Weights of a small GPT-style language model, trained from scratch on English Wikipedia.
Training: a variant of Muon for these matrices, 8533 steps.
Each number is 200 + 40 x the weight over its row's rms, rounded and kept within 0 to 999. Layers, rows and columns count from 0. The size before them is the row's rms in percent of the matrix's.

# gate: layer 5 MLP gate, 320x64, rms 0.282, rows 235-269, columns 0-63
# up: layer 5 MLP up, 320x64, rms 0.314, rows 235-269, columns 0-63
# down: layer 5 MLP down (transposed), 320x64, rms 0.13, rows 235-269, columns 0-63
gate235,103,149,174,269,216,147,189,181,197,134,168,230,208,195,199,206,154,207,168,157,222,195,266,242,178,222,219,205,174,188,213,199,219,244,154,269,189,224,231,222,138,203,174,196,247,226,189,306,191,198,184,235,218,86,149,168,138,259,148,127,237,203,261,209,234
up235,088,106,199,178,190,223,207,261,228,222,166,235,208,212,223,221,156,233,211,109,268,169,183,217,173,226,162,218,244,143,138,258,186,209,232,237,217,196,179,124,150,167,169,220,217,121,164,179,176,174,111,241,196,168,223,107,243,203,176,218,173,222,245,167,191
down235,090,132,161,311,209,181,177,214,191,172,174,186,166,205,205,236,212,246,215,172,170,171,201,206,220,257,284,214,171,187,209,242,213,277,226,204,256,118,171,270,145,287,217,203,194,148,185,288,195,198,228,239,154,145,177,243,189,259,220,172,221,219,218,195,199
gate236,109,241,192,127,228,211,180,159,233,205,238,280,176,214,177,164,201,149,216,184,199,239,125,169,162,184,274,208,120,192,204,308,233,163,257,194,224,290,165,240,182,226,191,218,176,228,163,213,246,230,107,181,185,180,221,160,219,195,230,223,266,200,215,174,171
up236,095,212,193,190,187,243,158,148,151,174,213,166,166,130,213,190,159,201,198,196,183,190,208,67,281,237,231,226,268,247,216,208,230,260,153,197,171,139,216,156,211,166,215,265,273,221,168,176,168,217,204,149,190,126,274,175,172,191,222,198,175,163,248,218,209
down236,094,163,169,207,231,166,80,215,209,124,236,172,164,219,197,183,228,230,229,226,202,267,263,182,234,197,194,182,216,253,180,119,235,221,205,245,182,200,200,147,205,189,221,225,220,214,214,186,164,120,235,175,163,221,235,271,176,176,185,292,147,151,278,231,233
gate237,097,273,193,222,269,143,240,173,186,253,156,210,201,256,235,194,231,165,232,226,240,214,270,183,173,149,169,116,149,236,178,189,259,255,206,219,244,272,159,199,157,164,152,181,226,192,142,205,187,232,257,240,201,191,201,211,293,197,174,127,182,247,198,180,182
up237,111,218,247,150,201,210,113,164,213,189,207,241,157,194,142,232,178,256,185,149,322,232,186,216,216,203,171,209,175,221,269,245,186,174,232,230,200,185,193,254,226,164,137,284,210,287,139,204,201,230,180,188,143,223,263,173,220,189,185,206,189,142,248,202,241
down237,106,141,225,207,247,231,189,223,218,165,214,182,201,217,170,218,224,277,113,132,211,167,231,271,189,132,246,180,121,184,267,266,208,141,212,260,176,183,220,161,236,174,156,183,187,305,176,186,271,212,172,219,207,205,251,242,246,231,167,183,204,210,207,226,212
gate238,097,192,247,195,213,176,216,276,253,173,220,247,157,194,225,248,231,244,213,220,221,275,164,187,240,205,222,103,166,219,225,170,117,231,182,167,251,198,216,215,291,199,207,113,185,241,267,189,237,239,209,273,208,180,197,238,192,185,256,195,163,183,124,235,197
up238,094,229,202,186,263,232,214,244,278,202,160,243,237,114,142,209,310,185,138,238,235,279,159,196,222,204,235,137,177,206,250,184,150,257,153,185,242,169,260,227,292,203,237,214,167,199,161,214,221,189,185,211,177,201,192,212,153,187,228,260,198,203,200,211,186
down238,095,168,204,237,164,189,145,205,179,199,222,169,228,169,279,170,158,202,268,230,216,166,194,205,267,215,208,306,268,203,319,163,196,198,209,210,149,224,170,237,256,201,189,192,193,144,118,246,221,156,168,253,235,167,179,139,205,217,176,134,197,219,181,190,218
gate239,096,160,178,105,143,231,211,195,233,181,146,211,209,234,210,115,143,230,154,205,150,262,152,229,207,195,204,236,171,216,167,196,259,179,149,229,200,150,222,171,174,175,170,187,227,216,259,222,186,182,233,257,276,214,178,249,208,304,201,192,218,278,157,171,245
up239,095,198,209,272,199,224,186,205,197,139,267,199,169,212,227,239,186,198,225,188,225,160,140,203,150,141,170,205,122,187,230,156,228,199,221,126,105,297,144,190,248,220,208,248,192,257,202,230,145,193,241,182,248,241,205,206,187,237,176,205,181,113,189,131,216
down239,093,157,205,220,154,224,205,136,174,189,178,226,149,163,249,269,182,105,114,168,195,213,156,212,196,127,169,173,141,232,185,256,132,259,220,176,117,251,218,185,154,222,156,232,165,255,221,213,212,243,237,156,241,238,204,230,241,178,235,183,205,238,236,202,200
gate240,106,194,237,235,159,172,172,277,243,206,147,179,191,245,158,169,270,141,200,195,175,179,195,239,185,268,261,203,209,152,209,148,185,201,246,213,224,238,232,151,217,232,196,229,226,228,242,228,207,212,152,228,200,281,120,161,119,184,284,256,248,199,259,195,236
up240,095,196,162,122,165,178,202,210,124,204,173,164,242,229,160,193,198,182,191,139,227,248,179,219,214,187,203,258,197,175,180,212,220,258,143,221,200,142,227,167,119,209,212,214,150,169,226,106,227,233,293,209,158,117,170,227,150,177,284,221,169,221,207,244,171
down240,099,181,226,301,187,206,171,172,222,203,188,174,219,245,190,132,272,164,240,225,252,150,155,172,252,263,207,191,171,190,181,227,219,150,281,195,171,231,218,134,230,170,184,173,252,197,237,260,266,202,167,175,219,214,284,218,175,197,197,223,183,189,280,133,252
gate241,090,209,206,282,226,151,250,156,177,199,181,258,253,218,238,225,226,252,269,188,212,156,195,177,225,152,247,246,191,209,141,189,132,209,241,233,199,168,268,268,216,199,160,190,163,255,241,143,149,256,279,176,181,202,206,273,233,169,193,174,255,261,197,207,193
up241,105,224,166,130,139,198,210,200,226,198,154,191,166,245,270,176,200,238,150,243,73,183,198,233,239,206,183,185,154,179,180,238,247,183,227,179,208,165,238,161,246,236,215,173,216,199,219,166,174,244,234,219,231,226,219,193,139,143,216,273,265,277,247,270,187
down241,106,134,224,231,163,210,144,218,223,156,264,240,235,193,215,244,208,141,213,210,180,174,135,161,199,266,179,184,251,162,225,164,274,174,210,251,242,219,229,194,188,84,209,118,182,246,141,220,245,226,171,150,194,219,190,214,233,207,158,237,185,172,166,172,124
gate242,101,228,160,195,235,223,204,218,225,218,201,228,232,184,166,193,194,145,194,245,151,281,276,181,212,197,263,210,128,230,246,149,150,225,177,85,191,169,249,212,170,201,170,274,294,220,207,206,212,184,135,189,198,235,194,128,223,158,206,209,159,265,180,203,237
up242,089,178,154,208,249,290,217,261,148,128,241,239,233,224,207,184,213,245,211,200,243,176,174,218,106,150,196,256,218,245,205,239,213,151,193,267,223,163,226,197,201,187,269,188,233,228,245,176,228,198,210,158,157,223,142,193,297,218,156,274,218,219,208,230,161
down242,096,217,194,170,301,298,182,138,214,191,222,179,166,201,217,182,203,177,220,332,179,230,292,197,191,185,200,144,141,181,228,238,203,225,169,151,165,209,215,173,136,198,243,259,210,197,181,225,186,174,154,222,239,145,189,179,197,186,140,175,163,215,184,250,250
gate243,095,230,197,196,239,216,253,183,201,120,235,163,189,248,198,179,143,257,182,157,192,252,228,91,182,193,281,166,118,255,187,232,235,221,251,153,182,170,199,159,177,166,223,246,251,187,237,173,250,136,211,242,197,201,183,237,151,212,163,182,152,193,179,128,183
up243,094,176,198,237,177,206,231,173,202,271,197,244,100,148,167,247,217,175,263,256,145,199,196,181,203,167,201,232,215,113,243,175,207,184,204,171,191,128,254,198,264,214,190,172,252,160,165,181,154,259,179,160,135,173,219,140,168,129,209,160,142,210,228,224,158
down243,095,171,260,143,278,193,171,140,196,293,245,203,229,194,181,164,139,200,141,137,201,249,108,203,195,166,229,244,167,180,142,170,222,103,214,178,154,203,183,141,218,159,181,206,187,206,191,203,162,223,255,175,218,197,158,230,170,223,212,144,175,190,191,257,148
gate244,109,181,243,205,201,184,221,206,259,199,109,241,232,181,183,188,219,177,214,232,266,114,137,169,294,185,189,213,239,182,185,137,235,252,210,200,246,159,165,276,218,153,189,134,169,170,260,159,176,262,186,214,188,228,128,214,180,174,226,261,230,160,230,230,187
up244,111,217,194,204,199,257,214,189,156,191,222,223,161,219,170,210,192,215,181,181,203,150,197,203,256,284,183,176,166,280,265,206,132,212,141,201,206,183,207,236,162,269,193,290,131,191,210,268,227,165,285,181,201,206,245,195,236,165,208,282,174,162,209,165,112
down244,112,215,218,136,165,156,256,206,190,257,230,194,196,102,279,176,230,134,182,175,205,225,159,283,214,177,186,209,126,216,301,153,203,137,147,192,174,172,229,161,216,216,204,209,219,247,159,201,175,190,169,251,171,198,225,285,168,185,211,219,224,167,218,263,208
gate245,100,220,257,199,119,174,175,258,271,133,186,219,254,201,180,194,216,141,142,140,166,211,181,167,208,210,225,267,190,234,114,240,182,247,160,175,172,228,217,187,187,174,111,169,167,238,273,177,208,205,189,204,235,248,221,176,181,269,216,183,274,149,220,179,171
up245,106,242,297,258,140,193,182,197,262,234,279,185,202,192,216,154,229,248,213,182,233,236,144,184,201,174,273,175,198,203,189,135,249,207,117,172,207,210,136,236,214,204,232,165,146,268,170,238,187,179,226,173,231,220,228,212,235,260,189,198,252,201,267,244,143
down245,107,238,270,196,239,220,250,281,308,202,170,185,261,124,208,201,145,245,243,228,179,210,197,116,150,200,190,180,213,189,168,214,237,235,208,222,278,262,160,182,115,202,151,173,231,199,183,227,184,207,210,223,241,197,220,167,197,211,176,216,254,249,222,220,134
gate246,102,230,144,231,240,188,169,174,172,177,215,197,208,211,191,169,245,259,183,185,167,177,200,234,208,162,267,155,211,181,173,162,156,216,256,228,300,228,168,176,242,232,200,179,243,315,189,227,180,122,161,282,158,203,223,150,147,208,206,231,231,225,168,189,291
up246,095,205,224,198,147,215,219,186,190,205,135,169,161,154,217,177,212,227,137,160,208,213,245,229,124,230,145,196,178,258,276,193,97,206,95,181,253,239,195,218,250,256,132,160,233,176,180,204,233,211,233,201,182,232,169,233,158,262,195,249,234,234,161,170,214
down246,101,210,263,242,208,119,243,220,277,177,188,137,210,125,229,258,175,182,198,287,277,284,187,239,172,209,188,268,158,248,206,221,233,195,152,204,192,211,216,196,199,157,174,181,198,158,191,199,236,211,231,133,152,217,125,178,196,168,205,151,158,212,178,211,139
gate247,096,202,281,152,294,216,176,231,207,202,196,235,150,231,291,166,265,299,231,187,196,262,241,139,221,143,217,189,208,205,204,150,226,207,252,227,256,184,158,229,194,188,244,192,279,241,199,230,175,158,260,175,177,225,189,158,164,208,162,148,190,214,222,186,178
up247,101,204,211,175,174,201,293,217,229,184,222,221,181,104,146,165,133,243,171,175,249,230,200,209,215,173,188,186,244,179,182,218,139,139,155,196,181,141,310,195,232,169,121,222,244,149,169,166,229,213,179,222,134,237,260,157,211,173,186,193,189,227,199,131,209
down247,103,207,168,272,187,230,163,201,243,197,198,238,183,234,181,262,226,220,195,197,249,194,189,220,160,250,215,226,158,149,133,221,161,135,124,93,238,232,151,167,252,237,182,224,226,172,224,182,178,166,146,250,120,217,186,253,258,240,155,223,246,236,207,193,151
gate248,099,205,220,167,229,229,205,277,183,126,200,179,221,252,162,206,187,202,187,265,220,239,202,175,158,212,149,236,144,194,208,136,221,163,235,174,121,215,168,132,248,215,263,173,184,177,183,209,157,270,189,204,140,109,224,266,173,98,187,206,196,171,206,235,169
up248,098,250,235,210,186,287,191,254,145,230,204,247,232,237,109,209,193,229,219,260,196,209,215,195,278,181,244,220,170,245,296,228,212,165,214,192,186,222,193,214,227,101,241,196,254,192,242,166,183,223,168,193,133,177,235,216,127,178,203,219,226,116,209,229,195
down248,096,194,246,172,242,178,182,220,224,157,138,160,204,156,199,136,171,221,196,194,209,270,192,279,184,208,299,204,173,249,229,193,142,185,217,273,205,150,248,159,96,161,255,169,218,239,219,166,115,176,168,152,169,217,178,174,209,208,198,239,192,148,178,225,234
gate249,097,227,174,146,249,316,249,279,223,197,124,209,173,191,179,276,201,212,154,215,250,192,193,164,224,168,226,159,177,259,212,247,209,178,171,206,244,164,239,227,179,232,219,219,208,165,145,144,207,224,294,193,212,188,174,162,236,153,297,213,178,201,203,165,184
up249,094,205,257,208,277,98,236,221,185,251,199,176,263,216,221,202,252,173,240,252,199,133,214,209,257,201,179,196,193,217,199,158,172,172,122,260,169,208,165,185,186,251,224,172,189,142,221,236,198,276,205,224,219,299,166,187,196,196,255,180,229,109,200,190,171
down249,095,179,185,204,219,175,205,114,170,177,210,227,189,253,213,203,198,163,126,158,196,228,211,194,270,190,165,243,190,211,178,251,158,206,195,181,243,233,121,156,202,266,220,168,191,199,282,152,188,118,220,205,191,193,195,302,191,214,263,220,266,130,207,117,219
gate250,105,173,200,220,220,160,212,223,196,205,182,242,237,128,244,189,202,160,167,175,208,136,204,165,218,199,186,157,210,226,162,285,270,179,250,132,173,209,253,181,137,189,231,195,312,125,186,237,216,244,167,227,91,148,226,237,220,194,165,178,196,180,237,165,209
up250,114,200,206,199,128,256,257,215,206,164,153,211,224,179,132,285,165,238,252,300,247,241,197,216,188,170,166,226,179,148,218,162,152,160,179,117,212,196,254,228,167,215,154,187,156,205,197,207,122,142,228,244,214,163,204,246,236,155,199,204,224,169,263,229,219
down250,110,177,162,174,276,173,164,200,235,261,180,178,206,209,193,260,249,270,219,144,115,186,213,230,194,194,241,250,197,162,221,203,127,191,192,183,254,229,207,208,297,169,210,202,191,220,282,231,227,224,227,181,251,217,168,204,170,103,259,169,263,176,184,150,180
gate251,097,111,215,99,200,212,177,224,200,169,202,147,180,213,210,124,263,125,222,148,162,140,183,244,205,165,172,198,163,202,161,219,242,241,217,190,224,173,138,198,237,192,201,182,180,165,115,188,214,219,218,196,169,187,198,189,188,230,201,207,171,226,230,299,309
up251,097,170,137,212,239,220,130,264,208,203,160,256,187,227,134,222,215,196,214,238,162,143,261,222,258,263,188,234,213,210,124,202,221,216,237,212,257,232,163,202,265,168,152,204,174,117,247,259,156,245,125,195,144,175,251,200,197,224,207,164,159,221,180,164,203
down251,100,182,213,183,175,176,210,254,245,217,164,198,209,188,153,176,213,105,260,207,172,195,221,170,150,227,172,170,198,189,151,161,224,170,160,214,124,149,218,271,260,171,159,160,150,182,257,233,236,276,123,239,162,220,167,196,190,295,184,214,171,204,229,276,206
gate252,103,268,220,214,199,114,192,212,197,211,178,188,254,232,157,188,207,95,206,168,208,232,187,162,231,213,269,142,207,210,143,213,205,252,195,245,199,264,210,145,135,239,157,186,168,202,225,261,222,146,205,236,212,242,136,130,195,146,193,179,274,213,140,224,236
up252,110,226,153,193,192,176,228,235,210,189,144,156,173,155,171,318,125,254,180,209,166,252,186,231,240,149,205,198,256,202,194,176,183,209,160,182,203,208,271,241,238,197,282,154,188,202,133,178,135,173,248,191,190,160,209,249,252,186,170,218,142,211,246,278,179
down252,108,256,233,157,151,174,166,179,161,216,182,114,310,201,150,159,190,244,226,250,158,194,238,232,220,241,221,203,146,205,160,115,161,194,162,137,221,168,221,161,262,202,217,260,184,206,195,193,105,216,224,190,226,194,198,137,196,196,230,270,209,165,214,184,163
gate253,107,222,182,227,180,210,225,238,280,212,124,231,234,198,253,244,186,220,193,196,211,191,140,215,224,133,149,140,186,220,211,181,95,136,221,200,194,221,232,199,161,154,223,249,158,192,190,160,208,169,171,220,185,193,295,222,217,143,295,278,248,188,208,227,170
up253,097,232,206,245,231,215,200,97,160,131,221,205,159,223,189,115,169,225,224,190,221,225,200,159,170,270,176,170,270,212,240,232,220,221,223,247,179,232,169,276,171,232,269,140,211,189,180,231,187,152,158,207,211,223,222,240,214,190,135,133,275,209,151,219,256
down253,093,160,284,158,201,195,256,268,213,249,212,217,162,227,202,201,182,193,208,248,240,184,138,190,237,173,207,222,149,137,146,247,93,221,164,160,236,220,256,140,124,110,182,226,192,268,205,150,187,168,169,245,246,219,211,195,220,222,194,199,217,208,223,231,171
gate254,101,209,233,208,242,182,162,216,177,217,148,130,169,235,155,188,169,201,149,266,242,159,213,180,322,225,212,137,198,235,179,138,151,215,157,223,282,202,160,210,207,216,199,228,237,240,186,214,199,144,302,151,241,205,199,185,175,234,255,195,241,138,189,192,164
up254,105,195,249,216,248,251,255,290,177,210,195,186,313,216,209,198,211,209,174,225,196,136,241,280,283,183,269,156,222,231,153,213,245,175,128,205,195,162,180,135,175,251,208,245,198,176,198,220,219,237,235,162,194,208,209,235,160,167,218,218,204,217,216,257,128
down254,103,153,177,251,179,179,259,79,155,175,204,204,201,231,205,171,164,181,231,231,195,227,279,108,223,205,195,179,202,181,292,215,173,230,198,242,227,242,194,192,249,169,206,179,181,143,213,242,205,151,196,145,241,190,244,194,172,246,289,164,215,177,200,134,251
gate255,095,160,192,189,218,209,172,216,201,239,226,187,215,204,243,195,200,200,188,173,210,173,111,163,197,289,281,183,138,118,242,219,189,239,211,185,189,194,209,154,180,152,251,172,231,209,243,224,309,155,149,173,218,229,214,145,166,260,171,229,185,101,217,255,229
up255,094,260,231,183,207,334,196,224,218,221,207,219,96,228,117,193,258,190,207,169,179,186,234,180,200,219,187,223,169,178,196,250,231,256,234,285,187,197,154,202,209,162,229,185,226,228,192,225,214,197,128,182,205,217,232,131,166,174,233,128,255,248,192,146,208
down255,098,150,233,177,166,219,195,152,180,216,155,179,253,189,306,260,203,217,154,163,178,131,205,214,148,180,231,189,161,185,186,194,179,168,144,153,273,178,228,231,106,158,162,198,196,213,259,160,246,214,215,322,155,222,208,176,201,192,179,213,170,202,254,212,172
gate256,103,270,185,169,171,174,191,197,205,164,151,272,267,172,244,161,214,230,193,203,215,234,168,108,231,178,195,207,153,209,127,141,250,195,108,200,196,107,200,175,234,175,189,182,163,250,241,138,207,182,172,246,278,242,166,201,193,177,180,224,223,168,174,246,248
up256,118,179,214,218,264,233,238,226,183,217,278,219,203,234,205,239,209,208,166,316,202,196,259,207,155,195,150,147,176,239,201,199,234,314,262,244,157,299,186,242,238,219,177,219,227,210,200,188,221,201,189,173,226,247,149,186,233,162,152,173,208,155,172,171,258
down256,112,203,250,217,272,260,79,134,164,257,281,187,183,207,174,245,221,185,208,182,196,160,182,222,254,178,205,247,154,218,215,169,240,242,106,177,213,265,157,179,248,188,172,244,229,189,220,187,243,270,244,211,183,225,237,194,240,197,174,250,155,175,223,195,200
gate257,110,214,241,133,214,184,168,240,200,173,184,213,199,230,237,261,237,182,226,179,231,226,209,221,132,272,153,207,141,167,100,233,224,219,237,222,206,228,179,212,209,159,196,194,265,219,144,259,194,170,132,194,193,169,171,140,186,296,231,187,217,266,150,160,273
up257,106,248,235,286,196,175,180,131,201,187,206,169,263,146,219,192,178,284,203,157,147,262,148,199,220,234,185,200,238,206,230,198,195,213,184,168,169,168,192,169,140,276,219,183,213,226,135,147,244,110,193,182,235,193,204,167,124,190,174,195,289,216,221,149,230
down257,098,121,133,311,170,191,181,113,212,204,211,173,181,117,175,162,191,200,165,190,230,224,212,187,221,144,219,239,217,204,275,187,244,189,215,147,255,223,219,184,266,251,221,166,142,207,170,149,181,166,237,220,201,233,228,233,224,162,174,170,160,120,225,202,153
gate258,100,198,209,135,185,237,226,159,214,167,234,163,236,263,199,148,236,163,185,164,233,209,149,231,188,271,182,182,217,177,143,91,214,248,223,199,170,202,111,233,262,274,150,191,253,269,127,186,181,186,196,264,204,250,222,196,191,253,150,202,202,219,197,195,203
up258,105,231,188,175,185,154,173,234,199,208,260,248,180,221,212,111,224,160,166,194,236,205,226,218,151,233,174,235,251,177,209,162,185,149,189,209,199,136,114,154,233,210,101,223,279,163,126,156,111,190,197,189,220,257,196,206,153,204,227,150,212,159,142,216,202
down258,108,214,174,262,151,252,227,185,220,233,247,177,173,159,209,169,203,162,181,253,207,117,225,193,219,183,134,231,259,238,238,168,207,150,147,210,274,246,145,239,199,248,213,302,201,92,203,184,164,255,181,208,220,167,216,150,231,207,181,229,136,219,209,200,181
gate259,099,224,254,182,255,233,178,201,95,228,203,220,184,176,212,179,162,196,196,213,136,204,183,198,224,262,199,189,172,230,226,220,189,197,159,137,174,104,236,202,165,142,169,313,248,237,241,131,178,217,176,274,199,173,211,186,158,197,237,209,99,198,221,194,197
up259,094,185,173,246,232,222,144,227,149,192,157,241,195,211,263,158,211,240,231,235,201,141,157,235,230,208,227,228,283,215,178,181,225,260,211,248,215,172,200,228,168,143,144,165,230,188,196,186,72,194,154,165,223,203,179,132,115,178,159,154,147,193,225,192,248
down259,093,247,223,192,248,201,179,271,210,227,259,204,190,188,184,181,223,173,134,160,173,234,177,228,172,220,234,145,202,204,306,216,244,131,230,154,161,124,314,202,261,217,176,239,161,226,166,126,194,166,186,232,140,191,258,210,165,176,211,185,192,160,205,170,193
gate260,094,121,217,218,235,176,265,171,219,235,324,246,173,176,206,189,200,278,265,161,230,218,174,135,203,225,190,203,191,123,225,169,130,201,179,182,208,232,216,171,131,220,223,151,149,174,260,163,229,205,168,207,240,206,267,186,213,198,211,178,173,153,139,231,230
up260,095,208,168,199,186,184,235,180,162,128,193,233,181,180,154,182,202,259,248,201,244,204,252,177,213,134,240,186,228,213,213,271,229,198,137,247,307,229,168,214,69,172,164,222,211,209,160,239,138,260,216,206,201,167,151,235,161,220,252,182,145,220,222,198,206
down260,096,176,200,127,155,268,202,216,172,225,226,196,178,190,217,224,171,222,271,224,209,180,236,120,151,242,228,194,212,156,193,245,201,178,182,244,157,191,230,216,49,235,123,160,221,199,255,207,155,260,202,251,191,215,273,180,189,171,193,202,259,210,165,223,217
gate261,103,182,185,236,170,230,232,225,180,233,166,186,133,184,196,152,156,191,211,166,224,252,155,140,194,157,189,210,246,264,171,221,221,221,206,169,227,228,234,88,160,244,163,203,306,151,207,191,206,132,145,261,114,199,215,229,242,173,169,184,210,164,252,175,163
up261,106,212,206,211,230,249,173,185,196,123,178,238,102,179,186,209,260,233,175,170,152,252,254,230,211,129,150,154,180,143,251,152,219,220,86,192,217,178,199,242,220,173,183,218,218,178,185,203,244,154,278,199,205,149,201,210,193,228,166,118,180,229,238,247,229
down261,110,216,167,268,199,233,201,134,232,163,97,241,168,129,138,164,190,177,258,211,233,200,169,156,193,208,130,227,213,190,212,191,232,237,206,201,167,188,233,251,156,235,188,197,204,195,151,203,161,120,147,218,254,132,197,178,179,151,170,182,154,242,195,109,247
gate262,097,216,238,197,172,192,244,149,220,233,179,175,210,147,158,210,269,210,131,143,211,158,225,153,201,255,197,185,217,230,197,198,147,143,170,197,247,252,167,198,185,271,216,203,315,154,89,260,231,235,206,212,218,244,196,204,204,167,163,179,278,229,167,222,211
up262,109,278,127,200,216,264,162,167,196,245,111,212,192,152,178,189,167,298,147,177,238,222,190,245,225,174,206,233,175,244,181,171,241,193,212,140,241,178,254,234,201,213,145,227,204,221,216,192,196,151,182,213,132,145,213,209,160,189,199,274,190,280,156,171,254
down262,105,132,193,147,204,153,130,195,201,228,212,212,186,265,113,253,194,130,157,267,201,221,212,248,188,233,119,193,190,162,250,175,228,217,166,255,173,227,191,214,295,217,192,252,188,253,160,146,241,187,201,152,220,195,214,265,162,208,147,194,157,168,237,193,234
gate263,099,181,211,163,231,177,169,102,259,187,215,183,251,175,191,194,265,148,173,166,126,191,178,163,172,157,206,249,183,156,187,174,176,176,167,183,228,165,245,236,179,114,231,206,243,185,204,99,208,219,194,267,159,229,184,228,150,206,277,118,163,202,197,213,245
up263,102,174,124,151,149,90,237,192,196,227,215,206,207,209,225,251,151,115,166,260,214,206,226,272,271,187,136,237,165,116,215,219,220,223,206,229,213,236,148,162,216,187,174,182,185,216,204,186,261,205,223,226,140,222,141,158,203,204,154,219,166,134,205,215,234
down263,099,179,248,140,181,196,197,142,201,101,247,264,197,228,205,229,122,171,217,160,206,197,177,188,209,253,263,115,264,220,226,194,180,208,193,177,222,182,223,240,114,164,182,257,173,193,222,240,224,243,169,239,279,219,197,266,163,213,202,176,213,262,146,240,194
gate264,104,207,225,219,226,193,190,172,161,244,242,205,196,180,106,238,127,172,177,161,277,150,179,224,183,231,197,268,160,177,110,263,230,177,227,147,181,211,158,182,240,202,213,155,234,180,177,227,130,199,173,209,108,182,201,160,156,225,168,253,230,157,149,243,249
up264,104,233,241,158,119,262,248,147,189,201,116,223,188,243,205,196,156,196,182,210,253,189,203,165,158,175,197,175,167,231,118,204,135,245,184,220,309,178,221,187,216,188,251,200,209,235,182,155,123,225,259,204,245,168,271,205,190,229,247,215,157,218,149,239,200
down264,095,167,198,192,225,221,131,108,194,239,244,256,252,162,200,168,254,185,152,91,170,235,214,175,238,220,208,208,218,239,307,195,239,220,211,151,183,238,214,203,301,181,143,217,240,191,228,240,264,157,176,220,185,203,191,175,184,150,211,177,201,142,201,173,196
gate265,098,131,245,187,157,254,181,274,157,189,133,218,147,230,143,212,233,214,159,229,124,212,134,164,193,211,125,230,250,187,170,190,186,235,216,179,202,195,135,248,213,186,159,182,199,228,179,178,122,251,244,216,130,160,257,146,210,229,247,211,224,238,240,234,229
up265,104,268,198,177,221,242,187,203,193,168,291,222,200,132,218,210,205,166,183,198,156,214,195,183,178,182,280,116,151,198,277,239,164,176,238,157,259,151,173,182,237,185,173,153,259,216,189,260,248,136,195,193,152,258,242,173,264,154,213,163,195,145,191,167,233
down265,102,221,165,207,182,211,208,265,223,140,135,211,200,208,158,206,165,240,229,189,252,249,161,269,184,239,116,196,225,252,169,191,153,252,205,232,220,164,176,145,124,173,224,230,205,188,160,208,151,241,201,244,126,166,183,189,255,181,221,206,301,132,242,223,156
gate266,102,165,228,215,215,121,138,151,170,166,166,207,279,184,222,163,185,223,243,145,236,263,250,211,189,140,284,243,154,225,172,208,271,193,255,176,176,206,232,154,144,212,174,156,230,276,202,164,179,214,167,223,227,200,230,242,218,169,178,243,276,177,211,237,252
up266,101,127,122,154,116,199,167,227,211,181,219,165,165,158,183,290,162,192,187,193,269,157,319,207,241,191,167,202,182,165,231,180,261,132,221,166,251,275,228,171,216,212,198,181,222,225,254,194,200,215,190,186,220,281,181,182,196,192,190,207,221,238,226,205,251
down266,098,181,193,227,171,268,275,191,158,221,244,223,174,207,285,244,185,185,213,219,116,242,188,163,170,238,240,161,196,281,144,206,211,226,185,223,281,177,199,224,99,235,255,218,202,129,227,179,181,173,190,163,243,205,227,253,160,158,269,189,218,203,198,200,250
gate267,103,159,207,239,156,204,197,194,163,196,219,129,180,158,238,219,208,165,214,285,166,230,216,189,237,110,182,175,250,278,193,174,242,179,166,120,214,166,216,222,177,124,159,206,165,170,158,194,220,170,160,242,140,208,236,207,119,157,187,278,257,207,194,262,208
up267,098,291,191,219,230,187,222,229,187,141,196,199,252,219,155,218,166,246,233,210,171,169,242,218,199,202,199,139,239,177,200,203,174,190,163,224,218,186,238,190,225,183,115,135,151,165,164,171,174,160,234,146,200,109,182,310,257,233,169,215,215,204,171,95,215
down267,095,163,221,134,139,155,191,283,219,197,196,212,235,157,219,245,201,174,206,281,229,190,186,237,179,145,147,216,145,223,85,186,218,185,226,214,228,280,142,230,92,149,188,249,233,181,187,203,176,213,228,194,186,239,183,174,192,198,248,212,175,260,199,239,189
gate268,100,174,148,262,228,166,163,232,161,223,204,217,252,178,207,189,209,241,160,194,161,171,83,249,178,187,170,151,98,271,167,214,216,184,225,173,165,122,232,154,206,143,199,186,205,154,180,235,197,199,227,200,213,202,247,173,263,160,180,182,225,252,256,279,206
up268,103,155,240,193,191,180,267,182,218,203,182,251,223,152,213,213,185,167,195,276,249,233,188,184,121,121,182,217,182,230,159,114,212,234,227,192,228,194,279,281,215,175,258,102,204,174,243,195,119,205,191,198,209,195,202,104,219,187,203,231,213,191,184,156,220
down268,103,177,214,137,135,218,199,211,175,138,238,156,143,189,196,236,213,164,229,212,217,187,276,216,262,138,187,207,188,173,180,188,216,223,168,240,258,222,188,238,260,279,222,195,147,253,155,174,168,204,221,208,180,178,200,297,182,228,253,162,269,161,150,122,148
gate269,108,243,165,283,199,187,163,183,171,232,211,224,178,256,256,220,258,149,181,108,214,193,166,196,228,228,194,300,184,230,117,204,250,196,225,188,207,188,159,224,186,165,223,199,222,165,191,167,213,159,253,290,155,187,189,187,193,205,272,123,136,230,237,182,169
up269,112,191,178,236,151,105,123,198,197,237,165,213,245,245,168,190,306,131,164,174,219,181,123,187,170,255,117,192,205,215,187,196,157,224,210,164,137,143,228,219,180,184,199,206,179,145,174,186,261,194,195,264,174,203,222,241,254,192,150,179,161,222,216,201,143
down269,106,197,196,239,149,198,223,143,153,202,183,176,190,198,231,188,218,199,180,230,263,185,186,209,244,216,149,160,200,126,151,228,240,187,240,307,177,165,133,201,150,173,132,227,188,170,195,188,218,168,241,285,220,186,202,145,261,144,267,162,189,237,295,209,173